python train.py --n_layer=12 --d_model=128 --n_head=4 --n_kv_head=4 --head_dim=32 --d_mlp=512 --vocab_size=2048 --activation="tanh_gelu" --norm="layernorm" --norm_place="pre" --norm_eps=1e-06 --positions="rope" --rope_base=10000.0 --rope_fraction=1.0 --qk_norm=false --attn_scale=0.177 --bias="all" --tie_embeddings=true --parallel_block=false --init="normal" --init_std_qkv=0.0508 --init_std_o=0.063 --init_std_up=0.0726 --init_std_down=0.0726 --optimizer="muon_variant" --lr=0.00575 --lr_mult_qkv=0.5 --lr_mult_up=0.889 --beta1=0.95 --lr_head=0.00879 --grad_clip=0.5 --warmup_steps=200 --schedule="wsd" --decay_fraction=1.0 --decay_shape="pow" --final_lr_fraction=0.05 --batch_tokens=16384 --seq_len=1024 --doc_mask=true --z_loss=0.0001 --train_tokens=146800000 --steps=8960 --dataset="wikipedia_en"
Each number is 128 + 24 x the weight over its row's rms, rounded and kept within 0 to 255. Layers, rows and columns count from 0. Numbers have three digits each. The size before them is the row's rms in percent of the matrix's.

# layer 3 attention output (transposed), 128x128, rms 0.0629, rows 67-95, columns 0-127
072:128129128145104119134146136128099107168140159144154118141132119112095156146121137147067133144122153116183078128139096089123080136150118132126099124126147145103099135140153128123146131090118106113141119142134141168119195116154131100157093147128159096105170131129140107178106142124114137085117146117170108129115128161141140151117156097144092116086110128100144172123157118113107163090075
068:112125103107093131161133143184128113164132123148141148173114104141109172156119123139119100157135112157163119148119125148089147126113149144143125176121138108129120149130109095153084137133134094106116091129120139120115158120147159133120098117145129111093092118137157116120119068135101127119152104084135145151150141176117161098109132151147139157115100155163075167130136086171094136111077
073:145161096113084133134124111147144096080111087116117120107163095150148071131156140112173154103152152128102120139142159114165152123138109138131128076113098142110135112130156107119170139150069123146137151138150141144124120174113101124140136127137096122127111135187131171131124134095150095126114099125123161096147124161092135130111137131131084125120156156120174169081135111131126125155167
073:130099081150149134178123088089106111143170068125090140136116131160114117112092120125139144167152095110146120151099136115100141128116131138105144152128162153149118128136147104154091123121188113153102156138126126117092131137123171118107139148174133114080096105157093160143147135130147117135131153108137137134173132133124121110074107100136111155171117148147076111117111103113108096104123
065:152170165138155135137089116097141149115141133115164101134111112147157149098139125155098126168144136145082165148149127139131121093087095154135108102115122125107156134142099184141121131118130063151166118120117089136126121118134142134110150130123150132145138095129124163132135171105125104107133087087141132176116133121096118154147136114188132107144128072147144105148106149092174117086137
064:158138122146082068148094100130122103139159103124090140176093142133089118126144127136155108150166106153174115141165121111128169093117154124156084148169129094115138111141151128084157147105128148139132082069139135150130112163119116139128128104172126096114132121175121133135120124144088142129131166130124142158132185113123120100128154177095134108143143112117142134112119153115150129149131
065:137114092122148145148126174153089137080102125150150092119114117148160170149153134160146152095136113124140081180125160134147120146118125112138143135159114130140126122120124140142128121155129120070090141145141122126150165135108124142087148127130128088134068078089145086154150164107158149131135105132121144123080162167166163103126132142140083104108119108128138123147119156120138112093086
073:166127130097138129129117119197163152125135148130098145158112116104109125155096148150118162121149139142128135150150122123138120137112152132102115176175159114089150104169122136161112094126146169176105090128149155104125139090118095123112134161108137127120074095101132119125098115093094095133119129088123147122113145066148175151138114124164102136100149139123127104152107165138131092120147
066:143155148140116144100099164120155105133101096120110167166117158114110125136104132076117106130144124128124102150165182115106113061104117120141135124141169140135155118156141099137161113106114108121166133132121135100185076147132086148099140153103119116125136110132119122096120103152140111104121161115142139157133132110100122137089137167105154162151139125123096068120147111159143185162135
072:112112098077129138129138153142157116139081131095146143097138180138172068111131147126149153104087162115110085111127109141125136156090098113121149122119145119135117136085163143178137106155131107139083132131110132099117121180161128111137141132160108154153089162137112164113115144127144081131085167150103112145098139172145126148126130095156106114130145129087124124134142127151132106156105
073:141123135131116107060126162140159142122120113143143107125131155118091140126116132144112123163135155119125150162130110124126122116130135142122073086192130136120112107090109148055126144122157150127118136138136131131183108132100108136088123160116101133136130146136133073152119120145096113143118138102152112116120109122152106094136140154156127075128129157203123089159120158160159175135111
072:139134111137110159112138136145136153113101109160118111134159124150143124114109139145136099120113158130134119086107119122109133115107198142111110130142120139143140132137129143181090089109143118157121173134152086095093121108130125107089126098132133147118132130121184099124136144149177096136145126093158152168101083124089124162119090133159135090133088079138071121104142163125167160116150
071:164103129120121147123142127117206144101133131115111149130121104118140127152099089109103128121137127161107088094131133092129144135069126114161133204133125116121147140157133136123153084110133099126127126115112157154121099144092097124107176135132151188140141116126111086117093143146123108206129118133144116154119115119116149151133107121162105141130167115141123111134125102157164122168093
076:067126122128096100121148141105124155128133115125163094139132097117082152153109130162136147136116146164154097146139095116151141135139129155151165184088107102124139150116114122125097147131126125120080141135134097104130157157097151141122140141168134109116159148134154112090151089149140159103091085115125093104119084094102139115117137154156134125106134077164172169131124161113149102137097
060:162113167098094168139125125164126118123124121114099075147110073132135126102164087108097127128156146155105100161164123119129127138112137116141142109142123133126086148105145143069157100111127141131171141148105098134118080145108125105155102141143155099114123114137146106103121140089132093125132113140134153156165152154114101134199120134149110129123172164136099106128071158126136139154128
060:100143143108176149164070132135129115163127130141126120151131118153126120171084120185118150139105137142139141143120105109148150145163118101141163106093152119147147110112094100154041120135102106157125163115128147168109158134133096121142116111128125132152109110142141081138114145125131114129123134089099093126187118070105141133139101128162142106139131147147140128155168097117119159115144
074:141114153147125147181116105174158092096154123176102139125084136128108122144105117085101128122157122118109112124128128151109114118109132122140162142154147115135144158138148086090110145166140113122157078101114170171109157141111123117134144167135094115149139133124104143069116158138125092143185143107105140160119133118117134125142114129144136173159120072140069132148125087129100116135116
081:115153099129126137145145163122122100104143119116105093137135128089139165173124160157099140137133158125168146131127080130127107130153134122159139169159115110128071122121132134138143165113096154123105156106123111136165124087118205103108116064123103135117119107146153117153145130115117141115117132127139097143148133151155166108111130115139079112114119134183145183128104106103093142082113
078:121139131125152104134123158152099115111115112128130097124105132120088176124159111094140098096136116102137103133128110126139148128179136123132112142202153167158132129102116167118160136095162153111140184125132156136122116146101097125088145093147117104150139125119122121144176117129100084160121085146125130102148158166166105128101141120117159146108109143128149101119088182113106075121115
067:146119151116118102134131102133129092110146156115134103139111161123109095134169170145106158163120135130133133113133087149141115156097134153113105140119076114089114153179167111165115076102129159132101131163146120150147142158141135105166098154109135122094179143128136147118099121164138127089151091089092084127166113135146148131132111145123078131169135126118152140146102156095113143162119
068:116119117148101085152123120176144113133090194119127122149127115110127152130098112157152129088162154147101129132151129068153129140132188123122138106164123096154120101131108153129106098116133129132140139114128127146139112122149149095116170092136093146113166126124115092136087153128146093116149123143093155103104115139111114105139107164120106125108097131174177149082144163077133126095152
079:166126147163062137126138147143137073120081100121123120141115129128186122141179122132155110123125115134105113168124149134124139129124177138123089122132120111077132126084154162157144154148103125097126171125100084135137085128130105108162157096110110169151157152152126117121151145116132123140057113147139090116137127155136144081119145123116119123098145126109154109131083146146135132111136
061:121122154116124129087106134127132132120131139093143171130136112153119134175102118094150145125116118145159129195121136184121180166102131130132084124166083149091116121136142099084123133152146163150078125122123128138186144145136151125148147155143147093141146087069119119141151164134097117122107134141122133160118114108141075125133121149139135089134088120107130124126118164118172122108110
073:109096128135120107146113110091104121096120168115120149154095107133122156153109167149146139111136146115145115128127130139111161164175164121145158163091138179126065082174092135149112176114133125130091122115138170121099156123153160139106088098122098111104112134151117106121193116121123125121132150103116135154166108129103148144137141150148103145118152130110145102097125143099125123088168
064:091145137136132121130101155148118142105152155117166150127150152103145107112173131103118118146088108132173123144119148109157117157132149112180130139087143160160102140134117124091084166154126144093135122086101131089165142153101134109111129123135118132127111107078114115169119103105097162107151134125147091112114133094117168194142155136104125133115134095153088145110156148166136111106090
062:158138128148104144143112076125117123172088139114129161163120135103134139141123114174124118102131119142119145112075114118121082134140139117153107122125121107096168138130065151148116143099138121097093142143102152136133133145129133103140118160122121171123125145097203097153169155166099132101129097144125121096139167141175128164133126115125132070132130146116124174113116124161140127072140
065:134127108108135162129126149119106072083117137142109111117159130105105111152153118096113162186105120128147142078128124109143100116155099110115147160078132127148171115117150148155120137156133116132135112083144087151147128112157138168135176093121152128111162180137128113122090184129134133135125162142128127078149100184124124114146109114137096113146138118111122163118109104125159099141170
061:108149135153158128160104145133143141128129167132119144114107137125086082123157145111104098178081132111105119139098131133141110123122145138091127111097154141118135138100141103182113168104107141126151170098152113118151143129145131123166119118175166125138089124113151152110115122123135144108153106110182109112103136151095091160143090131144108103122093171150130116148139124115131063083079
070:133109114101141086080110127131105146137111127112152137118121088191087145126136150113130153178125106124137136132137098139112127121128089120165160113115110094138122113133101146147144083137130161149114132116147143130121131113125170171090093144158167128106098139131079130149144094111117113125074111128156156120097122162176155183152128132119160098095127144134152112138089126159180117147121
# layer 3 attention value, 128x128, rms 0.0506, rows 68-95, columns 0-127
081:120131134146116151122117097127146106118132104076137083142082146116147129103104131129098142126160154137115110086120136111142128107159130131114109097148143143144151116095129154102135157172083121145145123140112120077127137148105151127098120115114140129093073115093096142080166159168131137137113120180167121103099160129107146116117122130168127094145078111157141131078096130148140141111068
085:118125129105119143145123107150100156114088142117135181090136136140092157098175103129154123092095128173083133134124119110152146138078115182149138112115153112139066173160131121122117138159149112126139149121166129115120099134105109127113120162157112118135147116126100110168125084137123134148130133135068109142100082100122100124138148118175164152170149122122104131106149094146106110120147
075:126147140156149152138124136138129104125100072098142144116117158115147127200079123122142113150142147139098130127125129110095127106142123154146134151177132168148125138164131147066126152150154114111154105142147121130106108172095129171187125115117094137136124161100149097078112120114117090129142132174141155113120112133137129090134117115160173127111132107156124129132081107106150126184125
072:140111117139136113159130132147119142173152102178074144132115154096118133159153138147130106127114088175154116103133130133113118110146138098121176195137128116156153150109128144097140119120129104095159155137135143132176149115108100098106128141144136158165103153144151124135114118112152119146101117098088096134117123182163117125109139160125100137079161184145119119138140086130181107130134
080:117111103100119117131154131152134112139093170131141116169065133127143174139136135131078123121081141165130137115100115097150165139154091143123153162091129133117149163154105155102095099131106151180102161143122135100151127106114119136142151132102142096141134108160104132126128132141109127068118111101159126128116113135105125108123168097095100127163212144134123143155153134141144118101123
082:100123105149107104130130124125185127130144106111133177133127138135120076146113135109131130126121152130115175141139113127092152123099135153131149158146141123135153160142115131132163153111141144106118119088095130120185131082156153086094135100071135122073118122130111157112116142139127159151162118118143148134179128084142160168171175159127116123131097152146073124130100092143117101135145
081:081152155130161182104108129150118138165123133123124109120107150142140106157099127093120127154142177102117122128096115159114093115198166115108075123105119161110132102147131127089162121089109125157135120103110076135135119130125125125135149135113140119161119108106117089106134114122118155137164099163129133117088125165119096124127126124104104121150132150133146125144144096124099205143074
078:162091101115151108139155118095094111110107187138132107133172154135173156110112104156095133132145163104194101115128164114123099110132127137105135164095141123116112123130155140109093177108120166091127131204127115124100111116125109116142143130145121143163118121119124106134106160125127110123144131076159098103095126112131127132118147130124131144127167121108117137175153137164160114109177
093:148116163116153097129121146089113182114131117139160164117177122087119105162120105120122135124112156107116124177141200157158101125099139136118155095158138058107081112137124143157191129118143080113106113117147132138102130148138160168126120128131110155079123110121093150128110134122132126107147135143108125129142126083145116119134141116171130146100115119145160138130147109129094142147162
080:154106124127102113174168092131144075120124148155092119139085108113153108151128129152162157115115135149172155100095146062133138157121144154137127142108140157094152130115171138134089097104123143123107121115127101157131096135179122115177142138123119105127123140115125107180134164158073122152143137114134127160166138118157130118113139078118113124139124145132102147143169122145126079125094
071:121146143092143147143121120140123113074112099180155121172146115125111117160126101128154126087166181141170124125148159094144111125155169134076120148125121151161104073118135101080121152100127134125140126125075140137166137157168131123111144110127125118143126130135119161088126093093138139088140116175125122153132113137162105113094095116137129166150108141128145123142116180145095143146142
080:165100125145110059093117135117170147127119122120138115181130155106115110161088125128106122159156159123135131115120142137120105142161167143083132101067116092132105138098123138103096138114111142099131149163152102117075119106159155142135131147122146127128121119149139146155134144125103115073104132129118095124079134116151120108134154138102139114181144123104159158159108179131115169143101
089:092132146098106099163117141130107166123143087105116085100117117140117088132153140170155129118161131124113150092175126116123142154163105142173165097159126134160129118122107114137144146146157114128112110101107121121173119138125103101109139167123161141153142142084135156120138148119144153115151133115111137110117166164168175134138105113097118144096103160102084146074117162083139104108094
077:110111141170096173117130154140109129125110085145125134139123141085169135129137131094116110089089117167153154101120137144147154155095130075104097121109113115108115157115115137131170115148106098144148114141163152131130095122152116127125179157134155162108135091150131112140126108159104113108101161117101151165132128161124182136152122137111143175139189126096153128178164140136132100128116
082:131128141131160123117120122133133118113100110126118110114144144127108130132115163135129145113179122107129127118171103151100080113191134113146138091111127137124134114150179081115136143113119129124111126141092116091139142150099133173134101149165124140140105133090147149182163105089104085101137148157131126088070150135131096156142145067139131143138128099107157130097100102105063137144137
070:142134138114149137148127103161130145144132096097138091136192166094107153136147111141111091168149130103147118141136113102124139075152124148123106104140118114077130153106098132097119117160153133119154106120152152096111098161160162100137145137127135115128067108119114088153130127103122121152136152167109098105114116134157095132109144112119163103165165115155180145139159104123109172172129
085:114131157125120146120180130118147157151095115125150161144109105132159122125111121129147171134153143099100141156108133086124124161151149167119111110160143158117138134075141133155129126179129146151097121118109146083123145166159130124143108124114132099099139127121118174084109177151168148176134099123136151092145148164115128155138178136138122104142111114104106094093119137128171082132078
081:144118156135145059100153131098165125119130172153081147145148104108133110096135129132124128151094114131119149140082126086109153160088159158123135130124105152146165123131137129083121125137172163123116140088090120161142123119107092118109154110133080109136131138156112117130129144080182125116105169127113149135154156106161147102123163142098087119121142095159116098145142122094106104110121
076:127136092135116129157146145154108126140160128119166131087140109149117148147100136133155132133102124134165125097120144146088154122125140133217101094116142168128158134066111137139122132150101142140170081119160124117145161097135143112117124140115100164140115083120151108075164127090129113103170130147129117131140136098090150118128180124084129137115144190128107124132146112146141135147106
074:068125123102122134159144125116153166096082118104168156110085144094151100080098129150116115149088088137079113128109106114102159176123145117099115141136148174129122109101115146119119129136140117161146113103095108153102129157126115129092133126122166096089167113144116110145147167111134139145095120135125171166144109103129130137084134096084115129155122160112129144158149111101121139140106
084:155161135135137123146134134116151163115108123161111110093120108156132118113123120147116131117119137157096163136112166105169174154073112139107165167092173125114140155157130137184135067154158129152135121138167150095128119161145108171087114125143136089109118114157096145087119118116098084140090114120087119148146121127141131147113123082106111120136091152109141125147128109151109101160127
070:121108115111129112151145115139073126122150129120145114148088098116113092143145104140104104119084134133156160149163178141163128133174151106133121133102169148152161123151135120127111079097132126107114157147112153149147127121142112103109105095102082142099120097142113114119142137097117149131120111144139145147197118125133142190160113147080086134098122095133127145122115130150148173075158
085:107134144171165158130149151163129090160148119111133128138116113085119083143136130129142115164134133119112102143119092140114146139192133168164098079131162154114130116142142135106176147153108158154130107104106097094145107133138124138128078128113117133144178111136119103115141115133135174163125119119162140161105098166094147106116143175126123120104087164097105136107127134092109157155102
068:123094107091125132084143136160152114151155149133116091100070148120150128156135107165115095113160113100102155115099111157102147129146123156110142102115095119116130162166085129147142149139107166111080087158114157138133151114107178165148116169116110094146138142102148116160122164150143147112121173099183130146135154133137134164119145112134127116131118127140143106134148129124180106155163
077:136128162109123073073144104136140152114144077120113118149124135134091085117137091120132148145143142120127129138130150190110147153144120155118148130148078148176117164132061088143134111115085145157129154151123107128198164128107145162151096103105116114136113160090141151124115102137131113109091117131159114129107142128092100151120129096106134128117117173127094118136126112119128150132103
077:117137133108135139128124136108157136085097124151134158090129148154113131141132104141155142100100119123091170127122107138092135144130105123096124129130149133136099143122111112187166153170146116126141139150174131136088113145158114163159089160159149149102099125157122128135124166160141133159111152183091130118086138129122129117116123080122124103154184148152161165115144210125138135131122
076:106144081114140126115099105076138096154154111105111156102130168094117127124118108132103101140123136120166147108138105153150135140135149116190134137138152102111103124126126145168138151100152112159176136114124085121151160114133126164129113083089100174132161126098154139099151139087112139147125147154123185145108169141134105107134102140153109182114127137139155071090136128146128137130139
083:129133144164099088159145141153087117153130138127117151114083137101127102157130142155130185127146145086142138140117119148110127172101106135104131136143108137153135105128110140165137104120086091115114140149123128152149165080077116173122134140077163190133113116132119152128123146134087174124090149157151113179142143127105100140126098156122063133146127122115133123127136123120148099100143
# layer 3 attention query, 128x128, rms 0.0502, rows 96-121, columns 0-127
095:126104113131136098162125103137133149145143109114091159154126100096130134109090120147144125077188135124159125121127124123110138178103110139109133149147101176106124153118146118126078178115152128144152118116155135148138165109131116098100137084140099103138135140135130078149130155166165111158086130101109150108139075157113162136110126111138156129122073127100166088167116122152153114138118
090:113099129147136135164121145120099132153128081112118139135147110082127108117091102156141115092186137133189132149161111092124134134121159123103143149152099157165140140094146138119129135118128123142138098108163118152125133114134063116099124106161117134134148172176111067122121139177148115140134135113140179106108126139118169140130146117128156153125091135129180110116104141148124085085144
086:085172131108102127092157104113142123124166151127123135103131148158107135136130140139120150149080106117127130122128089146107119143103116112142162095116130112049106104156119100111116148145148117165136075175116109124125145176138179104169123160148097119167130107091144129153145109124094170120140107144092144127125146128130113157144131111148083111073145095120134137118131147145170116106123
111:132164113133111106085175110103150133115130118137116126096109157151137132149146162134093133147108113113116161104112130118143128113168111118159148100084153103114112105184138114149153115122133150149133122146113160115119115128140168187130163178150139152138146092075118137152146113075100145092095126169132091153147096100098077130107126124122112122115177101114111136115120145094109153127108
095:134102144093134129135089148128107131093126099107127155153126098119115126111089102145127101167129146160135155125124111095095100149086134086093156108156114182117125141140117120115117144145129144113143087126145122127116142119147090077082138146120117107119167088158132139131142121187144153136114131066130142158099132119090141133145183142126144153115094161101137098105119114189134105097127
082:091112133126098162167088135121114116183163121117139151118135136098130129131116130147169103154096107140143143127116081162094122114071168101136116125174084167121102136094132118126118126178143134121152117116150098121107127134112115088143149117122125109115136154159129119136138126174128131130073111126113120176091151162132101110157144117141141148108138146126120090166084129160152069126111
101:128118110172114137159136087101167152111121160119100117118099140087111142119103169114118147109146103107136095106103178148144110101152117155128093159149158116137124126121145175108148079100116081104114144116109109140140126172144153188150110141118150133095139153098115130140161111115106108106154131153113140133113107137127130107133110115141138080185112134157138173098106164076123113141115
105:085120157094123169149134104154135127189133156137098134110134161102123077149142131128121130154101161109138111092119085112116091106151096104152140126123137170094136153160114121143106138162097071191148139158137111153125157127144122102139145128134120117170135171153148121128136106111110138089138113105112141114117171146133160100141108103131106111090128119128147155123165137166131079105135
090:130079101120150142104159126085103126130153123142179129137103175155097118130169117113124127142160115133108139100086130113158107155086097125143137107134137150143089076076136116123104121114130107115131105101090125145140153134140162110094161119107110140146106088116161145133120124145187161166147139131156144097120118181155084105134139093124115150163121142160149135121128134086159130131107
089:155111146130109142133080154130112100105091118123098143161138113167133147105106166102118148146151096134112161130152162133135090144137168117130127096077091133144146121149130150149152110103126137156124115127154123135128085095104100173103123127152194123074158138144087090143143144119086070169095125161129127131140158109110138136101128091131146095144128127140133121147086126148115127163129
084:185135120114115088074130110086094137133135142121130084136106110140149128134125139151188121134138121105103144142145119149088194133120146127110147112114121090084150122090114152136144163134131167106143157159133134106102116113166124134118128141140138109169151106145136147143177172151139147129123132140147125177125112137126116127091207129117091123139123109096130124146134096117184135105123
103:171136104179116150140166132170093105112094124127098120098116106112129122202117095099155139110101141115138136127153115076138134090169128146104148147081152086136158111093147118133123127151153180176109106114142108133116129127073101146094105121137143123114168145127117130103120161143093135143094147129133106132139115077107093127155108118137134132121143120137135178129136128139114117111163
100:093156132167108119115148131063085121151105161116122122133132147129168154127173094169093132147127111125106168131116127139095145173125141117142122125094107121104135154124138086119107145063135123108131120138117107139101129137108117097146121162149113138141120133164127158128163151140125134135137110111143095173136138121140156147080146114144152158098196104098110083128170085115146155112115
093:144130100188097138148140122137124082117123102145144104129148120118121145149162113102148150136102152130125133117166126083102147126214148128128117162132099131155146117096138120100134140155135141140162112104140072143122115131149117146131109104190174119124133162133105121112098131107149098145123153158118140150130128128115141105142103164108131096074094140132163128154068163147133138085122
094:139162157075154108180159135115145135143124144153125141103133140104128159140095140146161123146111161119066097112130110141118129148062148125116126090126130138087082140128130088162090149141092126142107111132117152129123158132145131175151141169096137119099138140099144130185135121143124168115170129104166125129135122105121115115087096095130115082126088134146127144108122143164107143095136
091:190111126114113156160136130106136144135114129122101121090118108093153089125114146126168127127137144124125110161174102117093050127138116113110114132132155129106157157119158119136073124168131100164143097125106108081100135140149119146142123142144149123167173101114132084146162106132123162171111100119145114142115150191174094138162152129126128114156104143110147148139146114138130123114143
097:134117149124136129093098137107155154117140098135162141091136102074184066129115147133126141105163153136132157120155117118128122162096125150095110142137114161129140131096125190152144094127140112120102106114135149122123116111127088099128107084117135145144083182187108120096129133171150140118114128151162147107118172134123147143138147081111128152121082123104130118132179113127115122139096
077:133127130126129134135119142169133161149140158141146099077143130148168061136122102125114115087150161152098157107098159143172156149133126154104079128125137116115174124099143182179122115124137125100113138089090136090160096106134109151130089125136141151141144136160165116107110136108147119120134103141153114058124127113117117096124108099120133186136109138135104142140151116111101124121101
088:109092130129103109183108129152105124143109100098111179152162123098141151120126098144139124125146133129141108111133109125098129151113127101102146160180120162158124135141134092113135121144138117145130076101150107160104153123112078059095140165149112102155141168166131117108116096134132099115120137094121146174099150130130128151140146127131150132125147166155127095087108121178108078108132
102:118157149132105154156142133172102101141114137111089166132145119105147139130106113145091131167111108104137097133125045152111149178141110111134153130091095152118122151158110073138111172151135104162115141110128115124124162125117127064164099155141137109166158137122140106135156150127102118104104141098090108132112162108123138173129099139152141138096160132128094116126115145161111108107139
102:145121124131173098155111148098129122103099106131129126175093100109114138117082150141133095128173126151129147154131165110122141107142149157146124161154121124173118126100118149142131099103141176102134162101113135123169099084143102147054153099124159130120105106105105136134123155149145112129113153125125117127128120098075119129070130148132162140177078102151106133128143151082131141116127
104:165138104161126111186108098070104101117118100154155127129111116160100156108128134120169127117201103174115134144127157124109130102135143131168147131166130111162131071118142156117148115119127120139125132120090146092124104145124099168073150122130119118102096096136123128122162129134154120131136114146107122144133096096123116116092093162133136147191088131154107115130118125108141161152110
094:139132146152148102112150165133099137122095100098107142124099098151109159124077132112145102128180100120121118140139132147152128133171129160107147131078149078128112118117152135182141101095182106127092126112108137119164114087155142159067099138118166142165148104100113107121154128090117130132110110104153132132125112090113139120112131138128138120182132114152152139138133136057137134141135
088:132123104149123152136141132150132165146133110124142110146113127120149129131097133094144155094143137130138127105100129100162134107160116134092135155128144095128127060140170144144107161140168125164092135108128142143129180113136141151093128091138106163127087135065123119103119157128131109101129090124129148071105124073146130129128094133157113155143106093166097151180115122129195127120134
091:171092116179113121145120107093130141135131153147152114122089127147120146127148169133154126138155097155129153122157131139127166154162152119132121149123102097123113134117179143149117154123158168124141132098129086107100104134164098123098146116155156137066086164135127144158154142167082127134118142128147139114151107091123113086085134107145139169157132087131141131110097179104150131114097
102:110123113120162123117134113176157127122167163112107104133125135112149121111127120086128127119066144107154135123139087167106091100100099132132121087144102181079125145153101135125086135122117100153096108149173117139122118144123135118119129102092117089161130156174146156126129145149146161126156126098154151138154140154153115121131150157173127137067123117065142125130132116138129084151122
# layer 3 attention key, 128x128, rms 0.0518, rows 96-121, columns 0-127
078:153115128160102142103149131153119090120081099133161128075112110128068115113144161143140139145119094138148124155154135106167170096132148091139127139117161104147113144157098134111127084126144130137133117125152130089110143117143106156118124114113073136106138121107147127138097078126087113167162147145149162166131101118129140081152148112120132112133166141171146190126087118122105126099133
075:158101098091108120171124114171180092166102120135103087129106130124092133118116124126178142092187130107148132110128132088138156111120138105131103100162113136136112096132089151123097161160154133115174137116161110120141145104109113114120147112114072124159119089119111109109110109174158148168162122161145142158130114131108145097141130109103126115151126160148109142129150093128124145118085
084:103111124136134114132141172097115121145077148115159145131089101086141140104146174143121088102151088125123107119159124151105142114127102135108154170148142112165108126120103129148132074101109123120100162099120136141182107187103138121106126092145152165150138143128117126140140106112115116101127098135117090151119128134110145126132098161150159098178120103167100150083121129076105110136106
109:130148182178146121087170127109102151098138099130166123139107123174129163157132137122116102123067154136151156121125146144103114157078116107123099118129139131098151110145138135099140095111125159139143138146075126161122114112105164134091142116108143104086143111172113137146117130137129153154174141086156099137139124111124154110096107104125115126114101142137166190131140127146096150151095
102:120128116065099139118131105131167068148176109124126109133113104122120089106181138130134146111164105123161125109161143129148118080137098123174151122131106124133103083149155137078110152126159125165109130121169174125116140137095154114154126104139078130143124181141112116138121132147158109147133109131133167153119112112193131166111133122121097103111139132091133111141134136132167131154139
089:132100127126109161084137093121116113145173106090079125139149120094146122137130112125099160161166082098148141130134100119173172093119107138120136103110138100122130120158138129097152146103130114128125099164152169117115110137119133117178090121121100163080157145114148121140104157140137163162134158144111159146096106167150135141139148153110099098126145113074115082109131144081133137123126
118:143132172192135146143146124175134183120119140140126120124121101165190128128085106128127136132086175117116158169114096113140126153131163101085109083109122113141130123104159124135114132119106118112132103161102115126147109085153123139145124123081168100110134090123158107128120130110093118095139118135125106115116112139142121086115180115107130125122099140104134188173133123160106128134099
092:153099125102109122094097097116169113121121135127111128108138088185098137120131154136129142164138103141121120156156093119056171088114129119139119113161099089157149152156128112145136128105115148154141138150174125074124114171133112128177107092125081130132133140125151106127074112098145156161157151146104133162132139138157085113119170138109142114134135107120127155117103106129105138127158
099:135179100126121141165108152125143142114138173132150126140140055180182083148147164120118125125120164121132108074134127120189077127132119092140151155111115132160096154082157111130124129111092137143121100131100118142105123106124127109129103124079148119099121148135171122104123121128136163078109133098107107105156143111154133164128117133099131144140112159124113126164126135121102150147106
088:123106152120119160125142134139173156125139069132098144132108145096124128103114132134132146090178160088129122145152113068152174098123091120093121112146151142123119089129100140132151148131160134104100147132161152144136124122155167130128154166119072156132145166115081083146160140138132111147136139104113144118159125157156122125180137113101115072122116144118150104138167114151159154135130
099:104116130151145128114160114171094131157140129120149134094119116105113155116176161125110089114109133094137146124165142140072126129140111099186139157149139128106148073154140147127166118108175080174127107126122140124117125167124110118127135158171074163164113140150119113134142129115133105123124155135084102151095107090149147151121120145190116124145166079128142121147122133142144120132122
112:131121113110111142146089101116152126114123096178147121080132136136095085164121091092142101082151119105132134134142120148100127121141141123102145092153122123145120115155096122133117125137165132116132150100145078122106123100122098149164139141127089186143159167126111146134112102189150136139111130160113191114157128097087120151126131102145096185110138116149131113123165149131137151090150
106:127146201124123115092111128110097144162135111128136128160187151133112114142142140151147069134146099124108122135132155122084122124091114161172137139120085114132121127097115143119161091126165131121133184110155149117081102126139145133071134148155141130124098141094078148094151108149152134150102110101129117169128126100113108144145137141124152152125105100161128092126158122095089136136116
102:152132164158133155125134139105141158158105109174087155121124113120114134138109054075165095117137137134119127116171107168104109156126121120164114124134117120136168077112127128132138151161129145094141119149101116094152112090111117154106104136125111119128134110157102133153114094173119104149093129144165151093182116124130137143170108128103130151096132101169160130119155127120127149125184
101:088089149134157103149127116101163123117122134136143115140155094139151084111136133134155158164177107151175130117143121108136099120138139110123120126098117139150110113134124141127156143110135076172133104143161138120107126161145173091161099142114116112089111173147174125161123135102163131117132116138158129146076102173135124108102136131120116099122141133089142186137116067128114091094149
105:073111111103088127143138106146173098125138126174140116122120142113125119145157132119118141168145122135129138102137095126145124132140137093118174086109112142156105091132176124115130182132087139113118110161162140127123127104105135137159097123094114197111106115141164110123093140102098101119135136164084174114175120165117118136136163121160147132130133128102113177130119135113168112087145
098:160099077100124152133111107146179108140107149120141051097117156113088128110133088162172126079187152159143114116118128129111120139125154111129128125162118141122100117091091125141111197145144121127161111111160089137171159112115132125137117125075093128166100119142130144127112120148141104113160140147129145121118134124101140126137169144149116161142133133130138148164156099102139140137134
082:149141103130166136124145079134139144109141108139123100112157169193165106150095094095104126102108122123138154088108086148080122102131115144137102066156116138122117146152162146158146143150118130142160124197150125148117149113128121112151117111112131121130159113135137137119127112119154132147119146083115163118137146108126082155120144109106144187127152090108152095141179138156145131129114
086:129110132081102130117122136124118104156128153128126076132109123084087137093112181180170141116184096118133107110108114109138169079143135120123135140166118139136117133156083160116112148135144119158116116093172068152159143142116149096125134125133068125144123158134123118109156126131144135170140118153158129132115115146149162104170109141169118095121113143104129156164149109109151111129126
109:138117148114114124109083121107167092144125073131144072128121141162073145100150135144154113129188061158135147138147132092128151084095125149125159124120133107126097140127108136151155172117151147135103134082175133116109115154129106137121162128147066158149120148124117096128139138158168151168112112146122137147116112121147125127124125111128144124145128141167147138106142075087128133121116
099:151155101158120162130118119143129121089165107129129145103132151164109087144114094075126140113130185143090102110146165115128091145107145154165123110079134130094118133124170115105114124178087095083139137120098158080105147103157139110163137149118164130136106100103175132160129112110105105142126137105158132094159094096126096158118143142102125150106133129118097105147116149133130137144126
097:141127124163117111121118143155137177114129154120095167139142124169172080184144157095149102106122123146094090098114133134116110168122107169188135101081121153110141133148167113097125121140111127111151117144098153120105115087131108134141124162106207109109140126139123148129113135117104133121097118091104133082128118139124115150119115132078143140094120130151091118163108163137130140128136
079:145158092112112139195141082145140104114115150145148108099113161169115125118106115148114177111118071119119104117121126122116123100127138117104092121142116145120134153091112141145085172141113131135119135118137123147153136076146096117127122145106146153107105109159138131110123141128129105098113099099132128071073177121144099107175081125121145142147101126153133183153090103103130108146131
115:162143120168136108130104084135088123098157170157136149093156112168115076158112105092175152093109140160079143096130139168136096102132173177102116120147116131129113156126148095137124124144120132104143145140118090080112127112129106128159123153126171129143141116128166127111115145116097140138098106149161164101139160118137111126152153117144107136149147135109108142166087156109095115131150
095:140150177155109127125127144140127104119105130156117102127130111106148124149131116102146126110183170134116162118141124150152114118137117127124165112137103096150096064116128141140162134123154111088117135143107136134129119111105105110166116183159128146106139086105117113097096124164116142118156170122179103098141097160152153113145148111094100084084102136155139150134160053110107125130130
093:136140124106159128106143142136098092118123145111090141136122135080127152141161177155133125148151170077152107100136127144075129135087129116116151156135170136120147121138128152174123133147140113124142126115108124131131137174095124112120093108147096097108143116175116139130147150136139143099176114147070096175102155148112160093110102160147127114150097078115170091146133152153104114128135